Weights of a small transformer language model.
Architecture: tied embeddings, normalized queries and keys.
Each number is 500 + 25 x the weight over its row's rms, rounded and kept within 0 to 999. Layers, rows and columns count from 0. Numbers have three digits each. The size before them is the row's rms in percent of the matrix's.

# k: layer 4 attention key, 96x192, rms 0.0647, rows 30-43, columns 0-95
# q: layer 4 attention query, 192x192, rms 0.0627, rows 31,63-76,96-108, columns 0-95
# v: layer 4 attention value, 96x192, rms 0.0644, rows 0-31, columns 0-95
# o: layer 4 attention output (transposed), 192x192, rms 0.0857, rows 0-63, columns 0-95
k30 096:500537511440543507526520490509509474505514504524470495566504496483515511513521479486489472509525470459470475488459556503479512470504493531534545475520467486527525526461499460496538512555500496541518519487472466479462528529513512489495503513501516532510505509528505473492453468494485492500
q31 085:474535484434543508483505520504503506507486499456471538513551465512498499506508520488509517519499502479546468495474522507513475470549480497464477455536506525478486458529490469516480526521508485490473521560481508496505493514539450505537488498499482509528462481538521509484471490462506515506
q63 096:545496510482489485503514513514471486549485469484496496499556531519504486468464494482523463467459532497485473528465530492511517504535523451501525518493469471534476502500542478526487522480480533518474535546534535491438520480519514515473486477518502536520508505530486505479473466478496483479
k31 092:511521505482482510554478504481493497480457498458488458509491480420495519517503508515501514475526475491473494531500531507498525481518533522494480491494494534449492468536470518499502459508518524516456514508449477531479481518518488514544518516501487503468550475456490522503478527484496512477
v0 100:491537520474499491477533539520468564467514493481533504511503504482504528511523491497468504524471478495466505489493502464492476520465499485535496506527534472457534506494517498530482520466542504482512529461477497480529542449476518541545480547463473490509534458443531498560543500489486497541
o0 094:452461484513452477506449470535515506514526564481494484501524510506495474511491511496534536488545501521509485516475506512508526456502496514467535488465506516526456480485516525488497489536480536514485507549519487463524493540522441481486505496469495526489511521495488533452494474484504466510
o32 092:566495530486543501503494514484509476478481470507518473508498514482498480489525529462473456503490485475481522488488499544540545499504502493485485493548495481536531469564483487454533476542512492528504507545534514514451480493497535513500518505512525475467499537531541448524497474535493498451
v1 095:529508480496488463536545498480484511500507498553524485508518484506507525536526474482504474514519496500480504475507502508511511524534487466473525487524512472529500474535449474507461505508503484471539503512505482488483534464518510506518463534499503536517486485532506501505453502449511537476
o1 103:504510497518518528499492512576478468510487489492486502466469512526538492480474518516508505504460483546513484518509515517528542473520518523500464489460503546509542520507495499508521526514481488550500431467499493497500491512484487509492515469514512496496470527476538517475510509552524519475
o33 085:503485529494521520491492472519481510522514457539509523557544478550483492519506526483480536478559483465554527481489494473447499479497490544522496481496484470485462515530503512506500509526490511488501515524480507500480495531484510508486511516491485483522493504492527447511573492486489491507
v2 103:503537481518493554499522506460440526527479486581526482500490478496490501486523522476485488463494488531471480480513509479511498487508463493507515532502492509523533541511513472500497492511537485515514479481504493495464500520583534509507540555505501467510515477477476503499460505515455516487
o2 107:501478526498495527537485470528510499486446455480494423509493458523467486530499536501481500549474479461497515454501523515491472509488460532473479495516525530507472483516489470567476521523463501532483511532537487517492514510467486488508464519514502481490557508511543506504548526517533474497
o34 087:519512559498527481490512481488547482471479556463517495487503517473495535494525498511494459527485500490503519539514511495528493523496553451526519485498477512476461483511475552466494479420516437499471544474487537498488461498546484504532515469487527523491505508467485488477509489513497495510
v3 087:498481533478462494503499468501515519547498531494424541536496480501551491500513510472539500489497484497517507532512502510462455507507467497490520488509457526534493539496491486509513486486522487525530481482532479497492495502490510492474507483492484534479510468553489471484499492540524497483
o3 087:491512474470496516464520529514539483494558509505466489474519567516505504514485521500522469498507482515488484474470505548529510483528553494435507480511505506507536499572520524514515497483549543491475521486539439512532486511542498511501526517511491504519520540481490473517499508459495490533
o35 084:488510479529483509508476541493470535502470504473501516480478467507477526483490492526471502473500535498495540521505544451508518504492513495537532551499513514477492504383515488522490520509493516482521527485477565535496524469510487485503491517531513517522472511506487515490478493521543547445
v4 107:500496493533499515531476504483472586488498492507487525528492508482542529466481523541533532514538482484498485457470506498535466509509458517483503526553540455500471505431504484507491493508490521493466439492493464464537524460457478479540518523485523466505463512516511488545515497547480466503
o4 106:528506477453492486536488493522493478519545509483505474490511484529494500501496509503533504491512478501544495519480514486514517524495535519501490486467476462511533532487480495467486513486497512488505505543501456491455458487527491521507511533479522526519551442496556510458439483507548502463
o36 084:505500507464494469509485529518497490495462480518506480536553477479472487507515518477484480496466453468469513491523528533479481473475507528500563507496504497549485487531522490552555510485538508513449520539505495484532507546517485467531504501506515484513466542490484458535558474488544512501
v5 097:503486515504496532536464508451503539500525504484507497503511530475459503498488471492544501472505518492547473486525498552510495518493462512479529459504497508470482490479499540497536467557530515493504505481497498522491475505497482455513527544489521466486490451471532529492479481533511517519
o5 107:503522534477507522504518505499496465535487522506511496543471487545530503536555540501503521508534517512456465481470483499487508521518465488481451490434500504482492496500500527470464497493521507512494489488474534493513510512563505503507465500514483538478520522504501510499463512480485500474
o37 090:531474466542524507475489425498504547473450534466484515514456502475493512518457469474512511498496488468513504486532504498486487493485507503472562514484501456476508509531520437497539507515470488488494496504505474509488487507464532519490509521510522537492490499472516485506524500488496488525
v6 094:492515504524497508525515496498547489466464467503458471497530545524525488480493510488476473466517495504476483516534521497483486527527486454515486489574486524485531453546517475450495507466448481489569502472506498508480499466532462474468523517481520534493464488556510510517497459498491507569
o6 091:509507556520559506496481526550517513494525479466533474478470548548448494472493504540535506495524508498480477490529476486517524475523508491527528519501507463500509544473492533482527488493519549487461532568491479495476471510506534512503496525495471517486511489478474453504482532481504479492
o38 086:507461506485529486532505462534475476477464484522516494527504519495555493485474477506499519520476538512510522515503475518496496509472517494480435470497507459508505460526473520531476508473506449522500451547487508504464483480501489545529507483525479478538490480428492554470498533471454474481
v7 099:464502529498508525532525514499538441497520451528499473470523451478459547481469500491491508504520516478472527457519477495504499475454519502473503494524532542489487530479469475481540517544538465509531455414495516532471523510506459483487475512483525502503485492504482529529493485493458514511
o7 102:516466484484508466490504549465478494478480456474540569505487488526471526533477520522461481534477512509494492544485486471505505517500459495515504532507531491469525468487477489493476506527454488538491503542481500515495526487450495502510486478485492468475494476495540480475439531493558489506
o39 093:521532485531501499483459479493542507534502492503485479514503483510538507491524525518487482484527505509517508518476475509522453490508542525524535409501441464495498480521492493521539527491480498451504489479511525492515498530510548534516523515491493518475527519499511512442548502505520482510
v8 106:504491552473508484477481539513461485522536512514460494510464541505487515485518499499508510546522510506469478496520468507487495529520528476507515488513500460557505527515522516495481493518529504485497513549503528522511527543519524503503500490474483491510486498509498480486520528502505531516
o8 107:466514503523544545506498502420517517504508515501463523474502486500506456486477487491494463482511472476531518467493548470474494484470485541515508477516439544479503508520473471506488509484471501512487480499505450503476484496485485498506495490489509516507466482536513513488519444508479509508
o40 090:514513489511474457479487485532492512536493487505531498501506521473514487484516452503460508504511519521485532512506497519525510486493487478505541496461503461503515507515475505460519519502506473484543500536552514498513476475444488518500501496518551483504499509480479512469465511513512468441
v9 099:492530525474508483477497525501435458513503495461512519470494490518508498486455526512490512522539522494445468493545478541488516534494462446493516530525474510476483524527509524491490493482489510463482482526526527482478509431512514509462502521532527517449512506522503509475535504522521457531
o9 099:475505500522505463479480451503495534481531488518504507501471543539483480532489511499481467529514494523509520513488545467545502475494507521515494509519502498488500488497477475512496520521544487577466485496483511510498505523523480452503495476500508520522527509512517500480532487453482509514
o41 100:488506504498529516482510509508532518495479529543505490542523524529446501493460500499494487477446502473535500495472438485516516487495475513468529498482499498507539526538499501518525463467505515506530494519498465551489504503458468517474529528478461481524469465501520531520484473462528478489
v10 092:504455526496484471489481513475518498543502515512495514479499499487483489527502581530504514470533492478503492456507492542490504482492466485520537498482529508484431490494471517511519493444485518481515472471544535484453531469514455491541476493489491522501509515473495478533509446512438473505
o10 094:528469483489505524514520508544451467485509487492540471525512521490519500500474480455516482554496489512503484505508488497522495509541531530488444486519469492505500497513531469499508480530512495513484461560431460495548507477497548527452546513512522489487525482480494509501488520491519522506
o42 086:488531516572505465510503427479498510512464493491502506490516526480476454483479447496487508453557548519474513513520524546474501487474473492529489519466511474501539496525463498490504481485524525521463516501514528497505474534499464503530496519494485510527492485502522511502474535443489506527
v11 101:498524479520518503485468509502518507476522470539477511481506540501487487521505515508518521498489510484529541477475494493534477459454491475518503500512483485515519461511527491518492535481487492488499561506534526438509462511508479465517509511527549518532482518476533527499508493484538498486
o11 111:520472531479445514542455500516467467527480473505521466503488517513486496436496537476510522495491514533496478511491497498490498477497486535512493485502531492526514546545500495478513467513478517510514452501504488471508547473478510543496476482470504487468459506469541481508511511548489492485
o43 079:514474486490516490535533493426494574501528521518501486493505523462510477475523461468495511528479521501520481459523500509481514507506493516464478518519513477513449492476516504522487481494524512491530543507510501508512493527536498480527487477529461496508556485527439470533495494519498526500
v12 099:513517512549523508539467516529505487522437481507447482487475525482531509484528473493488534527507522549535463495477508522498498518484458505524509519503537517471523519524507464471533497505496490501546477521479481517489497485487479479462498488494512506462473458454472510510539513485555485499
o12 103:488526512509474471523528515515487509496553456500528516503531478491482498498503565528503475491502470503475515512498541523438538517485517468464470508493494468466474496481461533507459521487529489487479566492520485482468487508526510533509527539531523529547486499499488468505480522478492535524
o44 084:514510492484529519477485486485505518517548548543529515498502495559522459515504500506531511489527520506512487503468472487485479463537470511505469511467492484479464462514473492488499523506508482513511504494481522500479519492503513524488542507528482507473503515514491536493489522502440486514
v13 095:486449501485489516520551459548464453510522517489524472506489470519455480493482485479492501472464507471462519520475534515511497473488503495487512527518526455494522481475544467506513480489465485487473519486505473474480531460477512491514500494489519524485522508540498538421554466472507493488
o13 097:482494466493495495482484524464545491476517558511493526479471491484500531489512511458515507512520510506528480500530456494550466528506508465525520485470489509521487514481533513472493489532527472505503512507508483535505505522495497477471490495497468470488565471476517501538511522524513483497
o45 084:506513485496463491503509510550457541529506449499517510501508493498520475476489501541485534480513488494476504536515487524517541509541488455498468535505480486554457538490496505522489530542530498526547480498495457536488515495486481428516482536500513479545459506501528461499494477489513507468
v14 108:468534546481547489444472483500445481485545532526516490460466534479478509531526462503522484520484454534531517515515488457494461522512525567513477518488437527519508497497467477496510549505536468516462467537492504509453500486532481512512468480498512528524514505537496484499464497455498490491
o14 107:458505513525560552488531518496520539471494507527461530495527468559504501489491514491479480515499508477480464498505500516554522479539515500488475452499493519474512464496490495501495524505492516524445447489517538538477537465521510506528472486525477458491517490504491512496502505507501530527
o46 093:512519475494513467473529510497537504530492490493485521514482547485482472509482475540508518519480486493531467426471524496523520521462482465468501475497544523488522469511527503456509447525536486522482533503541460511533477514474541503464482467464506492487459483548472541515477495458451476521
v15 095:528489483508511481486458526493534492476491488514514492536471503510522505480554495466510477502504498498472477482525538523460492518479536487491492486485491526508470474526515546515472467474488514508524515477494524452498501476509461480483491496506483520488512533518476522542514505512504509486
o15 095:488500541536483510563502485516488476472508540489488445502464479497484516510465481507529511541507502510523500498496501488484525546479499479493493558549512518526521499504530494459514527492490493436505493495508507477490528541542506545527535540518522486504532474483511463533486496484510516513
o47 089:440496489486484555446506472525503506523507496505508506479487501522513504540518505502497499507516491488554503500499438519486501476497486523493506452503467517481499549514498509487493502510550492538502529514495502499504495517498517509492456482497489495492503563479549533513461487533461478524
v16 092:482505544494504519516511534480529495527506451464482507499490465483507507494495491513499473506528553510502476497494456511494512470515508499470496485515544514492523504522484485513467519528528528551530502490472493496510483476507476472513470448448502487521514485502530516475519511514496503490
o16 096:515484522502501516494484526502463491511460467489467488480528501488505501525498493491529524525431492515474500492507503531490500534541484490498487459464491473502492450491463506499540533488489517472466504462500540476499483464536493536490484558528490497495468540531459486469482513514513506511
o48 089:493532534513481489481545480494538480508527510511551456479507496479472490489499554503478452457512485487490507487522523516561522488520476493546513549498500496484488512525481529491481478496507486477531499537466490516479478528485499516535478448471524515472547504502483501500490479469529492457
v17 096:505495456521503510519549541484490482498465473538456497539504481491532494496525494453477498529502543526506534533510537476473504485470523528547491454535522538454505476509483467509521520505454461469470530500546468484488466429483512533488526507488473481532555497531524492453520470494484515496
o17 096:475466530480513463461507481525510531491527516487520520453477516505509569534475453532519500503522492528493491473484505543506523537498504469495477513451509477508482500495521539532489495433526502502481493484466513507547516552469531498480502477520466522476468526455455479497504498511498522525
o49 084:514495520453501466500493502465470440521506491500464453501493530520512519490518503497532487507485510485506508534539524456550497504503499447484528497521485527462522510496540507451499494494517501540506504494511456528446467520482466508480516531483543499499498473522538497530480538570497463456
v18 097:536481494471479510510471518486506552512440510470515508521502552484503551508526533490530537486478530510479556517481455493514490478462498453534521508535507500505513476454514515519473526519471534473525486507519519551524470479506519483527517548561473486483449444511522514495517518502474473502
o18 094:511556491511499513492506480520507496529503472507481524519496484550500461505474473498477543513553501498525475482504542462508509455505478535490534476484448501476553540531549513512510478503499480517483547515490507461515469499480501551484486490500513510512460506516559510487484516472506487466
o50 088:499484536481519469499481522482513463500491512453499509462460487516491477562499484526532459482493484529483499529482486503526491509471470486549455523500498478517532510515471471489487497504522493537512473496492532469481493528505509522494547500450488466516492492505478498469504497505527478500
v19 107:506510536529489496456550492521495500488555513497496524515505481525492494476514506487461498489543514502465517491500544495485514477520544489514476545468510501485500480463465512489547496480455518513498496456497536496476488517484497471476524514481521510492513467516494511479525496516486473503
o19 106:480473473493530458501543534545494533502434508536515513501491546458497499489470507489521483500492493535519501533517464490485474584500522483490516515529514518511505522504540494445510485487490506475520512521516449510523504492489532514510451466516484525500501508455478463475494468452510465489
o51 086:489455483483469510469522497444515481513485512494474512452516534502490468518472529503517532479494523492489497498471476528541550436499488473514533521507475490518549504529509459484557511511508513475470484486482502503523525507490471512467494487482509512518471470557495552530504496480496499509
v20 095:515532528482515466524475491523523476518532564472494513436530553495490435535512493534500523531507482507527543470523483477465496518509500507506516472525509525519481522498510507475571503476522553517508495509456457514466524492512486508481528503488514531502477494486472488538513525492482486489
o20 103:508513493518538481532485481502512530486491485495485525532489482511479477475483544488465536459537479512522476531448496520517536492509487512477475489494487436480496505505467474489505475525490488506511469494530487520490495471491450486451487517510521477519480457489519544459504504492451496557
o52 076:497470506495433495457479475468506510477471531540526504525526489477512489502491481494510488493515492531460531507496513507461477513500501460484507531514491501502482471509525514536435506492543550492486513472483529515497479549502519511504503513481445479518516546515495475528502491501506479505
v21 089:479505508511490501532507488485536501486479491552491505509472504463515531457474488486516514454508529488521501494520496536481501474467517514494433503491471497541517477449521498471460517489477480538431470499450484489512503456444485515522538513513473464506497538485490495486527506484473504501
o21 097:493505442492519464496519519511478512516518468477558495520477472523502552538478497506501516518532455525489510503524521486495491536538512491521509511509508448498516497535480441495500518493492506487526509521530492479489516515549512496509473517505475484491501499528474490491481524473497466568
o53 082:482524513521495452527482509530481524508479509516483566492514508461473481453509500511496479516471458488494460464464520485491494508468494465481502508523522557512521466494501524529477517543487490498507496475524495495522496485535480479508497518506532508552513488509436490497502466485457539520
v22 094:443479556446527457476481561502456500482505503542476538502503425490509518539511524503494486526519494511494507498495484493446505503527489475473518521480517464525456490499515467473509478493501463511513517516530501485493539498517454487490472544516474504473498498512538508464520448491502529548
o22 094:499456485525512505494497471568502515478491469503549494502500511467538474549503480453550494526492474547484503476511553490524512491517511550494444477532488543535517485533479510508506457534495520483504500521464460472513514514510508572520509505465488471532504490487497501495525505513497485507
o54 076:506532452489495520511520515514491512514507499482501497463448491492510543486496476522475518481493483500502510521520502483544528539542511470550514494452464474516496505473523501503522511532485485525504480461484480504463465464465525499495552444451507495517507545504485505504509519531487492469
v23 095:478500531503516502510464537463491517483529460520532463455490446496492543482550492496465488491500505499507489484505496515505419493473501491533467491509501487483521437496501475498515574531540545487487508514495491503462466496533494501475483508499452514560456503505523482524495491542487487515
o23 105:539486487506492539518526462530465477506482462459497451504513503532528499503511476458481502527499515495464473528507522516500525531510464466490534503473502533503549530505478515529489496483469452538483512512471509470542481499490525502522522519482475486476457458515434513496495554501532467473
o55 073:487543494492494493473539528483552483509513498549482543501476530507506466511490507519560482502490505504541512513478485497472460462513529530510511481497465499459490497518527554469458501535492505505514514544520505493492545484490519515471508490467553464509534542458525506498498451497497540500
v24 096:525490523441498478453512510499448537537454539512506499493450468447513535523497516525534533487477492485520506528489491499550505511508489516444536506451524493489522489530537525563470488507463528492546516504484493486495488557472503450494509539466517508542495473477511490552533535506470500493
o24 103:505469484459453553551515490536521486508491529496474499483537501530475467465533529497491466494507510522482523495493516514431497472460518494456483513533487520504491458486490482517475477511511508521507489505522510499504510513520475551530463481512462516528497532505523476510456484486527512467
o56 083:503511547476455443535507491494491485499558469500481550503535488493543450503497524512529481492452498512479529550483509508521529500522526506535520477504509517510508495523473500479549543510493509506471480442519489487518472483475499479536494493492540503510434481458508468522549473510500495475
v25 090:479489502480534516493478483521509539496520514525506474506496491506511460510486503459516464452488472518532504468488491533536525458521503522463500507540479554523529491527546462480506475509498464487483498524521471500495497522508488495501481491460481485479502490534445497511558468532470497517
o25 097:505493507470482454511456454455534491492478544474482493508472473475509498514465516502522506531522501465485569524511500509531514490516512504536498471472491426539510472536479500507533499489484542511531492555499547490464471540503474489455517513528516536487504503501549496488505472498516469500
o57 077:499474500518536538491535463541499469479528474514496488497474462479533488522559460483512508487482519508489454488477488497435473564486527503500506494534502482443462506486526540481467503465527525496468495457496480500532544439532515535499483496500472535512522460454525487495485546534493505467
v26 090:491486571513524478527479496462560517573491549481513490492487480504477496494445477471514484502458507500451454503453498493498462510500502474517473480522519517482525487463533483523496495529496499534539501541486512486498462515516503476477495497513516426495503491488469506516492517513520511527
o26 090:498492487471512526464506488497518518487481485505467505493535538525516511510524508481483510540496482494487497467486524508438485544486468478487519479501478451479572494499509489504504460519454510514510470470562496527544547484517512460537523496501516523467496514560490503524477514475534514497
o58 083:487517474534504473520525451508511514492493498546516508522465507481517551462509479501472494529509524496537516506557450486542469481529561488523472500493528485474496492497454482535467473480463520470511518500494506481494509497491514517522481481503533442512497513470481481490503524490472516465
v27 092:491508504506490484511509493483521529490473486493521454522477493497481510478529505532450463481523505446499487473487490453492500532526484503477510486515491484513546525506525473507500468510508460531456457472500450513524499504478528539502515513499463530518500464466503542499519504491532540483
o27 104:533482450511534549547461482533540496516488532492492500520539467504555476524461453471495459496488493508545508503514494534485497509499530517460504506458505504549469530499505538483503489484490501474493507514487524461485448498523484469500525494513504480493485559494534498510493503524492491474
o59 083:505519525500438525468476518491506503511509509542531475513487516518491539458522527514492506507507456493493480524501483468532506490487477489493505501490504534502536518500486492469508526513469489478561503490565528535501534501485515521478526504519484501487579512498518488496528497483475481485
v28 102:475490452473511488498492496482552519447487493541498518496536496496530482476519488470492499505465473477502471498470534469472509531534500507498476501506450506484507528464503512537502505508516516466485545464533537494478485498464492530534435458522497501500505473524457512505533545524496523526
o28 095:544505481500506497501500530531461488530506477491482574474485504491489512520510506546504532470495517491482468519512533543473532450454547511476502486491543468514531468534535513510486475489489544484477501477489481512508496498512533510442565510534484505494500508488512499520520531514479556500
o60 093:511492524480513528465497477463525543515510504497484517487514522485506503462479523485475497474469531538508538470457453501473495507517480498475537454548465473483531482506490500487504463504514521513498498488501527484524486489519481500495463498482517504482441459502505484467446485453496436476
v29 094:512522516541489450471501480488517497513492531476528520487525512469460530530503512505511467545510457500474489475530509527516473493504504494521503494457524477471516557515489508491478529483508492500480541509515518442549489511529541489497512524503527475481515474526496478449477482507514461514
o29 092:506487510502482511484496456471534512476480528518497508501558466467530464492543528485492504499528491472536488508495471483478511471440522476485505480534490503500472479507555526494513501493468465482489509541556519508496503487485478483486547478502508478514554502479467486486519424493462462504
o61 082:488519493505499526514502523486488506491461482490494448547495546503483470503511521511487531505496514481511488521507494506504469537485511541510480530559478513496506507498494480552508518485482533528462420513460510511490488545482495501507468519523501517483511524498502524536543498498516508494
v30 105:496512544519464505444481467488506521509509501498486503527487540495504481466499505507495502475522472514489507525473500494473555499526547495485487522451528456496480431486500491497492490505479493535430538497512480485534526498509520502508517511552518536502504473501505506518538512561468487526
o30 109:506449490513539458513466452517470475492479557514510547478529456508478520481503463495551520489488510507515496505515513515488491515478494496501546508530512508519521555566507487510506494470510501492526508526498545486491445524461491501522507519461473493515475487516518460464473463421485488490
o62 080:504508493529493520534492470533506535518534468518503508527543459476507467491488489493505518430531503551523481487502531478507512468540496500530482490475495547502497500470469542492462498497481494499465532471480513478504533528540515507506521487463513528500504469508482471482512524497447494539
v31 099:454506486461489491533482517472513509497525539454507507508477505548523527533539494519530480474525516499516507473500444464499505470477510460489487474482530521498475500521441485505542494492562492527490495516548490486496458517497467492509519505497495480484508532524516461492509510485512461487
o31 099:538475481515522505513527478492474486471495530492501487482507516438517511462520447490512489500474521510490496493476492497520510519534454491521490497465476502524517539494487518489510509508453538486507491468467491540523536461512490505541471504453544511522520463468489513513471492493470563515
o63 085:472509528518488542464473520468539464505514485458482480511514496555471490510458521517478515513540501541499542539523510472499515520525501479478479529489505477503494500507476491525458509472471517534521480476476538518476508491497479488462531547489475501531515486540544518493473479463500489500
q64 086:485505489515514512485492522538483501525532495513477483492540489529508536486498521486513483522508474470511497492533479499517511531528465498534536457457544523483524509508480548529503473487484510465522529532476522444499478517480521516499526512492492553520500502489465490447483468509536476487
q96 092:512496489548543538460481534497526500500489496510482513459473420513530519475501532487468481509543489513552441498510498495519532493517493504501504491495540469521532444510493525522480505480472484501533501547502525495490471479490520493468481563513486515490547472486478513535488501507513509531
k32 097:439533469491492503525508473471481509498528497499529482488515487533512491524525452578483537492490533519501509505513492507540436520497513531498470514523520503465459484533496457532474501466509536486492432484502495531503512567476459520465530495537499472461518455524500483502471502497505529505
q65 098:481502493474459517477485512523495486554495512524502500552498475498510478482519507461518480533547482474486522468496474472444529436482449469537549497476518488459483497510536527492513500519472525504537542533472528524482477516513504517527490509485475527506475519497498481476512471480472518477
q97 087:479522478491482488477474476461494519510482492493515477499516496477532468552473525532470537457486508501495521506484489461474465493523477476496479535526504438481446477469538484499484508547482514499538481476520492493532505507527459462508492486518486446518530499517533511487489512500505522519
k33 084:500451547542523519496480462523495495493516554544470468511502511486553553523509523488512496516502499492512479495505502530485527465492464491502488507530538477518542458502477514479493466516484537497503505491466528460526507536516497483457510490487493510521456504492498504473525521496515479465
q66 115:480487480501475537478489473558525511503499529506506446528488484551499460532488503470542503553481486511497512485482486491487534477498491478512536484480522550529504518523502492517544547492476540487496528513504508523533471529498503503545510526467512479539484513470504525485518476473477462503
q98 091:475506465518519551485494489539557487506512501473540469557481472528522468517487472484487484529506463513522513494468472485512478528477489494515487505454501562497478511513510461508494557457491525521511499515518497525525463512492493497506516524494495506517468520470529518493500489469500469495
k34 057:501482527495519486528542490509504477501516518512490472478509494491482479485503520538537496535529515473485507482484478525463531525449522508486500501486511466482525473503454508509545496485511487546498506561500471493496491491483491511504546503523489451493506468503453504552464459441504510532
q67 143:499521516502493457507496505470445527515510516471505480479488485499493505504503521530486531474458531503479480523511523479518490498494515534459506539531503465534511513450492483482495478492480478502517454514554475534506513513484469513460480451485524472474528461525520489528473510543519541513
q99 114:455535505510475491496494480518485517533534506468487485503502509500473463503474518501467511499487525504464517494473504443489457485522476521483489511527513452523463526470499488466489490533479526501507482485486489539469498501532420468507524483510504440479512492515537460497504524508518513545
k35 136:502533467485455517473483479453493522522507475493523480482471487497530514500484523519464510495503506472515529511493535456503452508519486503477518529496487494440500528469535458518479481503461511489509497499531526534490495463467464497529523514555535530483469504485526450482510534517519496532
q68 114:494469509477513509496508468534480481475492507507478495462502538562489472518528506485515493479519537469519521504456476504518484514447472469488519501460479529478492515506491493507516573475482489510479520495492483505507497522485556476551525535467508515512481530494477531467501499501484513451
q100 100:513498507488512492521501512518504515478499500512464509483509524571491506522541517505532465502551512484526485488463485505521499518449455483506531538446481534464521502493503468487516569450488517531496502493524508494526486548472539488524484520484503521506479521498456528473484497500499510451
k36 070:487521470510469524459486499476508490522496477488519460505465460464513486519468483516448541509501462495495538512535522460493478483530528527512490472537517482526480512523512488534480450518490505467546467506482515529485507522471474524472462478519528475480533521480504437494526534520527492529
q69 148:500542513472448502522467494456526506522504523487481458485447492513555531491491547503494514473529524514506482505529529512553495480526491505468520529518510469483514493454520455513535488492485515516530502520526518533509464527495490475511497479533508513494486511483519483502423488508532506536
q101 142:496525480494472518477476500482505513499488501522497463473477474489532531471474555487478503478493543489488495497518531508529493484504497493454540517536519476479500531470514474546519493497460518507504503512516503527504499507524495456532506508548517507484498520445536490500446507474524544536
k37 179:471491500498445496461476474465522479514478489508541504503481473403526494488505486501461510516501520500470519522509501467476493531486504505485509509500525487459494489514502489508489450518466513489523489493492524527487497454488451505510512504549525513495466483484517428490506504494523494541
q70 089:520556529551506481503439482495501492520496505506500478568481488504498509538494469530524524490512464494473491503491523493482447536458456516497499456458454471478526489517531533464447501503502503505469562494492493482457499495472464494487517495502481506443496498498529522481505524516492503498
q102 096:511488459464481472488522502490463484527504514520513536501511529468510506505541457496515520493467498498480475533473469498514509479487505497506543452504538476480480494522555513513504517482537541501485499488510479533486505530523559458469460481522461476490509472545504526520470506447493542494
k38 087:527482512488485474491499483537541513479499526509514518510535490504500515495504488476486491508477515478487489493514536529513477531492496480480475519518520487485479525492504492514525507496481480496497500464498450532485527506500453519456451461507452539476490478499483471477528466488472507512
q71 080:531530524466499478468495518491518514494489511500484489512544473488480518490521515490506519505478520473482512485457529521567477483494504528473529489465496497523479507440520509512478478491516462453487520515486468487481522525516533470505471530561484522532498531527480482445498545512487509549
q103 098:510513531515519465533524522506501493489509487485538551459486510543516529528534494546483487544534530526519486517494517469502516485491521491478490497509515508507525512526495517527524445458460503529472454506487515478515462475512499481482507535517461495496467515504478495507474489490482448509
k39 085:537538498485510507486490456517453488479513535495489510489445562512501436486485555457468511507508511495514522544534502501466531482521497495505494520483521487527488495478501488484500489468505475492578496529504504528528537474484533460532524482510511512545520503485489515502482511497456476506
q72 089:502456484559508514502471448515455496545505509483492476511484464501458533544496488461506511525450468497518472435478487487512465557511451505490467522478522513484502497546468458513536476502492504522494524543529477444490520498484481477547457510515513488469464541487482519500538545462516477525
q104 095:490562552478469486484544499507548527484519525499464465497491471512501447503561480445522526494457530510509482479516478474521486537483449529501514475482535522494474504474494509499472513507524515532497515480546518521497531484523490494543524518494503484453494501529464504473510497503465491492
k40 092:467493497529515514489525507496522466447504484511475514504591508491473469489527510451516483454468500507488520492491515474519459506465479541508532515500509497505461504478442486478518501485505466503528536537488472524476521441469523496489513495501503495520479525528508491502486477479514526519
q73 085:504523492528491484512465565450509494508455467458487493511512551472500479472507553537499483469529486502421493503541527496527535502514529512494492518476498453509511507525478497510496533506481547480489482517486504512493517506515494528485511520475491500550477480501518483488540529511508512520
q105 105:523485512479492500472470512513507480504501488558508528462496511502503494513501491471540532501481533486523498474517544455501539524512516511488515471512503551480535463488490494531480458433506501506510522526470506434501482503424471490509493480444562495459491486493492504481481464503516490509
k41 093:516529534519498520507439477486479494478493499481510522470530536470467516480483510539491512468517510488528517486522484512480526482512497513493525562480511501532531541482493499532543505503499508539513449495475472463501523480452510489552526470458498497490553515518466528494476484508503552500
q74 083:514516467502488496533523476519488470483491521506473492526475489519509532473502493479492464542473531514504533459460491445511478531483503503511527484536480478516483490466521516517460476435487487533531508486493527517507564541470518502504516518484529524456516469511494485505492488503500497468
q106 090:472520506523485559471499510473491483437536505481526476510527493496483521525491538529533509513509507489459521537505500497498514471521537483492525504466457521498517486517491491499461535469510501490478510543550534489503535501520493511549469496454517515524497492444514514502516514453520485516
k42 088:524391479500517456507497505516506552534498513479468523475491493533451514527504473513480506456551486512509499507458484518516490448510513503514524500491469527548509519482463455474531529481511502502478514522531524481507444502491474474487486518495515523510512509513498501514525519533483528504
q75 085:526491488510501498504488487476497508502477491488491512517480513468521490496531462541449503501507456487485513530492552452488504527507435505515539466535460544500526492524502465548495449494442497474553481501472463541493446517448497544516505519492518530511510501541508482487489477526499474460
q107 095:487497501476533432534430478520466506534509471473494478470522488474504510496519485534534481488520484507435538513449491515512493499460472524535506482486463482498475506482453453516459500495514488474505506489502506511497481461520515484449504527511527492493532461523487509496501517525482553493
k43 104:442475494482512476531516480465502511510512500533500509501556497505510465496478479522520487517507533494497550490472421503474517447526486504474473573460502492540494482486544477518509493544509509504499474522490519511497501504504490506495526531479481541484502493515551482520507534501491422472
q76 093:475485497556542495480455526519475473530485469499491464519470515468483506495486459495532491513495479532510485497529506502472470482523503522437521530481520514530476511545484493441481501499521491518461502507470491489489477460480485521475497449496529489473470501493462507474538484532531501508
q108 092:493467513484501500502497514525531503513506482536522529532510542468540477506475485507450474501514486504496518532502492507497513519482490495487509499473480529544571510494501520506511505492496483506507488508477459484482489512464509480497514541494531503513486511532520477518527494466502516534